From a checkpoint of a small transformer trained on Wikipedia.
Size: 2 heads of 64 (1 for keys and values), vocabulary 2048, 2.59M parameters.
Architecture: RMSNorm before each block, no biases in attention or MLP, untied embeddings.
Training: a variant of SOAP for these matrices, 84M tokens.
Each number is 500 + 40 x the weight over its row's rms, rounded and kept within 0 to 999. Layers, rows and columns count from 0. Numbers have three digits each. The size before them is the row's rms in percent of the matrix's.

# layer 6 MLP gate, 256x128, rms 0.315, rows 112-145, columns 64-127
106:466474481472459448538499430515470536489475542405546482470471514522506477493482514566529501480485473474573470516505532471470476495484570533513494457479521454521482500492505514603444551431467452
108:564487530504496457521478418553521550385459522503559448507470531439512435402530579513500551527517475512504554492514552465517479426569516512548496470488458553503483586456496481458486498504528466
096:515483500490490524561498499538506535470502414524495451473557491485417526518519580487454510438541499508414493469569390426544475433553496483561563444501487504504535568487533463462458520490509450
098:522435473511536444437520466531543506506486494465474525541510521474460453507557465490501533528571508518574511481481486481455456466493493505507461489500505475490475446490535524516507490475440479
097:513461454585461478535529488577521498558510470536455482427531550469488564460492450516524509499482511488517488516428496445442468441507503456591464480517444465521519490482510501570490528556463502
093:540549475517437533524450416499487514508504561490469363539479492446485454518480482485473500564552451480494506599470484418447514452482507519485495503508462468508511535519552553501480535529469471
090:515495470438501475496570603564510514477614487503453542557453511515531545495436474491448549505559495533574571543548528510547499500472507520500510531417526446469463545525497503545506439528457515
105:548507510491497533574474511472511561451575508567538469525512523490479513512519436457557503517531551492459492560438423531497540515496536448525468412577528546474466530500526515457457564498380537
096:491426605575499521513562457477479451517512437525445549520452528467503519493516503513560572451516507475527487465534544500400512528499520540473473490543505537510445541560528452567504512443427506
093:509461519543527449530486485477441532585483511487515469570534469485497503501485492566507464477512537454576519566413540515513541463491449475489466469508472525499545500527577516513505618445477461
103:482554528541507482586552547434526452515518500442504557549585505490515485467515480431464484451526543526487451467477534472618554501496489571517470504517563491522543498496551548483466484502434578
097:508545430528543488488523510558469511474542460552514487526488502513535444489504550427513426528563547487549513466484502508480502527491468536493482412581521527506530635461497501483478450467568499
098:444487555449506494495504493503506546481529467524483460524528518487479501465539497491542474415491535456436463483402513512479497518480532522462533516463488479478529561441457449539583554568507525
096:481501436496577463466483505489559478514538535508473449488558472489520576499497406464563551477472530529503448506485497471543470454518494455514547494500479448454537489478511454528520509434484534
099:436521532497499578464570510598469515563503508505608447386503496521455536557496450595508518500461527529537486532432479463454468497517429522478452463523534546541556468472444485524492485436456577
103:520543564479500514554537463489556467523462504508495535520488494543470489525510472525429517572536510485524516535449504501544523470449440501458507502465494488542550519415539483464454567499532558
103:535500416569493531533548412535521570468519470446506492434465530465512455460499473510375524474546534543499533509513507493547485500531558523519608515462515555483489515523532480514440519564553449
102:539563541446512474464496497472539519509562496592527482528527597487508577499474452466545482519474478617515416462524550588582467447449483460437543461528512475533532554509525517452466508526539499
093:513510520541593538497482551500424454513559469478538515490509497532487512496580428565538534483481560513503522512452587564540526526514483513546515512440523527508496439464545567462528492510561552
098:488488458547494544544539452466466447477565502519545427505541524505499476478415483489431484539511476522498535445485514414540479491391518532492505480516533471476486493458509533524469579494500442
096:580539449478464544525576504499499466499484534500512469497393506464442437462480543538475541541424502444509466524538493464452527507542534510513489442563541466550498522483539515463465510545457499
115:534480441575492512521500537453502489427515520490506455504482423470422477410519493512524513444478567481519514403483423518473536452503491444521505408514476540525457548491513518531539549515510579
107:579580498589444468489506472485501498499537479569540510570514525474473556448442532463585451448484411470439461451472486531510553541559521544453525519528514499517479507554521509434472504524480548
097:448439547540514472451474480535497466461493488534485481489509502522438527476547474493508535478524563480493500583452517559464485488607526514470551539495495454497469528549509418406482472490528507
096:579444542527466471460475504534431552490478478487485532493453462437439472498443458581510488484542526522525454488532513466480564490501465531470466530457517507515504628465549462564532565560571569
108:450477503515475515477552492553499537476482548506498499425554544429481508421575479498475448533496439489531507548513466511497462511430438527523409501534583466516521538525531557527520465444495575
094:462492475487553469530441504480496488559518478498466542459477472518502505502518482553510518455495487439531545531556524552516543451588448416486460563482500515521516423441525525511498499475513538
102:549498513500426501549496485535514510480499519530498490486547471608484446510568522445467558419480507564437467501450434494507507465500471569527477463513469468460541487531550513558566515525557532
109:556547402527508549527452440494478544461494465535530415408524526555555469459532473483536563467514504542529513505405489515485446563505506508490548467458518529515504521517457558462516546452435504
102:526461531506489470526569470475477455479554471426506466455438555395513459448498487518479468522503418503496563511451508502424495510516569552467553452498466566509507492576543518477588508431467549
101:463519463515471444526531485449579518562524474474470532467561491522520469500480473475527475531512541529504474446593557431526553528466512496539497473597505452503523491476506459486447500498563505
105:543524501431484418493470589491531473417482563572479481475486447506487532564505512546507504482481548431465431485521491457490508460506535451513574500473568498557444508493573477468539558537499560
098:480484451538547460509488497476514480456484522522423500491476494496512472488497489462513536525476490523548441494567450480442502543529398577465511502465503446528472462411504519434530527477540471
088:500488467481502508514512509546526521491565530468474525523505542580486489489478531528388509493492540553546503494453468478557547518529529518450460495540558506495497537474504477492477452463611573
# layer 6 MLP up, 256x128, rms 0.319, rows 112-144, columns 64-127
105:514497506527522529491484639464481541485467553535494550469469472453482458508577536499531492508524531535462511514497508472455539466462473499436561562506560498413544457480498490488569463498538532
100:432492484464467435511578534466497570547536441524486527482568478538509494531531473518538567463461524567518511446532469482542441465392463520558463451536478469589506466507524518525418457530500525
089:501539507534491524545519527562506472466576461468558549468494438508454549515445462481484526458521571512512510545431476501451495469512497559488470527465425489508488465508488480448497464484469544
100:489573487565498485548497473489506574496480457559495504477571493528549518531583483456542497417572470474495495510500501493513488611536486572437553452512474523440549512506527414543530481529470468
098:450507447479490507424441443531521524542540501549449521464529504504497533476490493491465529464529462455572593497495407461424547478518462488517430506485566432510495493509416538459493541503494482
099:517531534497466548473463452399586566464477505483537431557506511586445524547526498481427480532427519535499451555461511405572487508504576559489502483486495452515558551475471516503468462465464563
090:527510438489474506560438531476514518529516528524508500473508504386511490469494551480543540511442477367514550493557488474468524528546432436506448560491496451534524467505568469544545482460414460
102:512506522489508470476383497523479547460524540525545564524488474479425487444465476523516453577482509546485500505572370480365522453553435457583524503504493509494494477494446534449529574535525443
093:471502447465546497551531579577488536466514494505517493544537500507525441465590502431510450465529520449538573520445485520426476559485471540504533488489511529438614490503550540483468539443512451
094:468545471511575439549509483477433512549547530522470511576437498481475549494499483524489469542498575546523530543505505442501504441494503542407502502476520456486510551500546519480464464541515486
107:463515490463514439534471460498426426546491535524423413521493420532486487525470484443525522485466535519506492605444584519431464529538494445499491520461473453474471536457543571473482465462479396
094:486489495556463510470488481557460552503492459487525449539545562491556486469510526517563496536539505545470547438448524475531484473556457526457440455498546547465565542499427452530459437484512478
097:516503467491448552394469447494451501444567541453532446424484545533522505545470443487510566443456468486507541570479543521475426490469556490505524525487579479486490507511405389498450464475519462
096:457521534483560535540516551465482559486556478498479496502466480402526496459519436401486620519535551459514492392443460483506509505467517566486535482463508500487492557538480539566553527533507576
095:534381486504502451481474495525465506516491494476455524519508483486517473448502487436516515575490523495359519510536477500535465520492464481497495510453507486570452526521548472538474537464494486
098:510519437526511484499501485406478490502457459473474541482460534514477463525524550526555470506494514550548484472497560578482516546572470492447526555456492494451496477542540450482514440577471463
101:502505517466503505463483458535488502485508516579479449475450437486572434535467527487550542509515583556515609513450533535499496466568548478438490538519555534577439525459520500467512553473537517
105:498514519482460567528462402547484521481448465508457453455489452490505444466523533535513478597455529494539506518512566578462488555453507499492481480484436506480449584577444452464524455471467464
086:599540515513437470531540494517506529468565512451543521484492517419467478503493478408472541555521482421553463535537536525473597448522589469482435434600509514524503524459534481481469513519512477
103:495483533465434494467542480549549494450481539485427556517457471527500466531496545538464460483526480502506508512474473546503521516480552450531507438592480388535483470483532500550529418503522491
091:559500511444530504524487515454523509528468577520478531555451489519492456567463506510440442497514548514577481538478444499462520524490475508432487552644529482487513506508520556446430548450451525
109:512562569480512469496463461516468518504475511546501535496489547509518466478416475533468516563514452485547544497564514515427524545470521542429553537493516488501523476535562474435498494517485481
098:470483507531519469495489483533516471517541499533468506494444448509516477513483416527526418530596473542462523511481461539505426534506516584549501467501553493493611493459498543498476492523528436
095:501546415480524529458480512524481560509504539451496498505441520468529542518520398521499490556464511514549532466433474491466529485512494465576483464562428529439514509497501556491495538548493459
094:553498542497575513462523519447466500423538436552483495483487481612538469537539531544504483522497432462505553425435482527500526557529541473505527528491408454519440550459526507461493521524510456
103:475486578510513556524442494465448526446523531464573496493448574448533489486592473482484467486531477562517501522534486566471496532518504539483522439480571517559480446500475521513567477491463578
099:491524431519483538539530529576489476471516553489553597478521575478532479517522456519499463438548475452501541524550495507553478559484513399538499541484533475598482468528565443497557453451528472
099:513530483535500577538491499481459500472441429487475501468522529511535527482492516492450540428473474497527498504605516532452459458509502445538482491509508503522447586473454489438515488541521417
108:433514570533534490517487545485530507559423547486521497423456425468478518576527601473583505519459561491495474486459424532522518515500600542533522563460489462471510478540510502497553542477494514
104:522541506521536588548587602531455497488484515471536516543427501521524468467545473567479542488565458620470523477502515405472521500461498478502478447468492556552570493484481503479503445458478445
097:443451438494544541531493569470449547492505531473500509526525565513449559500524517481506443569475436511419518597477509462496582448465471532459504544498534516493539506577497557451521533487480460
113:495552451491470419460472466453457524528530546510490469550562470538505519493404441534486547512548516542507518447434507540544502499491563466503569490423481552572483586462543502502486439509481493
101:484543491480483542529508502545492474496445456446547556534547474590553491540514487545511486513523500480442470511473520594537541485473521425452460478500524485503478492592446508470525482496472550
# layer 6 MLP down (transposed), 256x128, rms 0.292, rows 112-144, columns 64-127
100:456498509498461533558479486601529451553446514498484576539559418476519492509533539444421568551456476508522463467494495542499471438456455556492439512434555514560484453478504429482527524497542458
099:523456523514486522484445536475452528568501521537496560540544486556420535482485546492475408547526457497506537526514545516455564591460506450452509528521424521464507459455462435488522521471451543
099:460494468522498447508547467465500484556493453418446444459520441492460499497493569542550536472503485459533487483501480524429535514478521549522435425466517424493528367494481443508525528496468547
097:478554514500487456463495478527509518513510534467509525531464469518464477582483461486502528443504524560533507475495546497540454545491503526509525493423552520570475504449448513434550550571494515
098:490484520496527445519536479497512432438409485499509528524494442435481562535523481491489463507470517512488433495507624509511496547525523491475544446541445538505477511507554513551476518487583442
101:485546458491474477537460481423493482476426506556526509575493614490482478503516477557470497476520544493519581427480495465502515475496437505477495487461555513500503509508486478467473476406538511
092:458501457504484500525564510527533467471461494506534473479572493584492501454491522513579503521554508475522548493504489464500478534424495596469504527536540475487472473497493465514525509590510457
102:525451493484487482548503432452528522532489493469520459479444539483442534509512501425486553511486488483402539463535462440469483465508516416514516447508480503519516498566509506470413439467505531
096:486439512433470462523494475527486406532494502479522556435564458475492526461491559405472487486436487550459511522521494493471498564498471536533455500484566542469468499416542519434437512517577514
095:488530570494466492477486495511447526459490505518499468550524508476469499511483547520537535565545463508486497447475460453497443567458462576443542477461436464518556480516521505483449475474469520
097:533490458567504517446466479543548450461510512521427484552478529489513440470470432576537559510557479484478486483501477544497505516481540505541518491564488462478538484559482400538456457515513606
095:469467539556541450514424518460469492488584517457517588436543441563487538565514513537573534495454506466498460484520492530511494478557557531548526448450474521484510508494519494486422527522417510
098:510476499587545511459410453489479478475452482531545421462529435518444505436477410476499465481570521517468459547511494444527414459463492501536424450490479449473514477552492448551431447493459528
096:444523526521491498426576536429582541548486539527438512500493490525541548518494473507519484489505489517458443574512483523446424473554500493435476549482495443501436455435423477540441466497507530
100:517462537529508466490492513407508503471526570475428570487448458530505553493469486481420574525503464493555513508520521492586506493515512515535481517448462512475480484474559500416480478548563489
101:492491454488497486472463483447570536504526512549427472515530565398554443531498463534529511491550508540468521552486593478497516473478525563472483452505512500428450547571559482523497552468534448
105:527463521529548500500571461524528501429444541457503484540537487510579463448502467463482466401508494484552452487440431459507524504412517495455493479513482468518521455534568484431440503633508535
108:454448495507556523539580530508492554450479604434508479521567479476497467549486534507560510541549560467467418445528467508522478497547529542532467551555459426512520468423459477510526468538493451
088:578516453461474552512589438399457555500459482508559457510472503443451513501502552407457481475425544504493449473594459495484503497482466536524434459523459543461532444537601461489476466512439548
094:452560510482526531525493497487426483544577483476491556644456489472479461428420591473534514472468482521502594510479488488494479466481501515409576579453507474457496521511497556520534493410509479
094:524438494489489519433553546494577449569514434472520458485476523471478503473527400478493453526524484482477492504530507455453486521515480489516489461484462482419531486490502518533417508475488448
107:463483442475477508478519525502539504554417472502437477502499523504487439526565479469482531443558543446445452462496467564513488521497450547497488540461573553502513524480507544576479578551455466
098:498517443510502448480501504480510444558514510495506494490436465597461464469516454516480429495525553429517520609469538527478468478426559492494479455472496463461507458564487489543538491540545390
095:464567488533396512504476484496502578513438489443476487558455552553523514482523525510500512510566631509507447571432538484500467507487498457484427529458518537470549498469501497539478472518458442
101:462575550509562506537567531515489545551460491442533465523488503494495398498424518510517538486493564504516513457519477510555454378527540508528544544526562569519535510511479513548487533401459522
104:534436512585546479460440483498525543547517509504563505526500572511513486544504496571521415502439520487568505473444553538576507541513522472532547507417552483548452414488576409468511541531498512
095:513459503480485567479519525568509459542478501508559485394491529500551441430489455543569504502538523509532525540495474460493523565452589555541545527482515474429602479541562505543495426511454466
105:440462560462509488543395560486497554483497497494530452514385447472470534544489519448459505516454506454523517490517451470570498518541528478452553486468429528465528453473526421456489488515543517
109:499526486551546548540492487517521536477508508495480543522491476389508570534403493478489434536539451436498530474488492508447462532596528514465447506538493500471509507554525492465549541379481515
101:497497523522508538488536400473515476520465426560598556459447487441501485450505516494536532479494422459502497443434488478489542472476516477507549476522584512463519457443462519428453443472514522
103:507546499584474505435497537542555523572506547515444507531515448505422436476499477544452530500540467503451497563494445483481501479502577526550463491492560498561531538495492497474505461449562380
098:541495489456502463536524477456530549428479470491484462482553508532454546532549553454530445433483537448567435556541493545584498505573457495460547462530520490519479508495484505520524602531526511
099:440443477471514536522515541513430540422536473574493548511533481542475508545450469440535470482513443520484471519492545447435500458510510475487473469457501500469496484463479499528491518413506550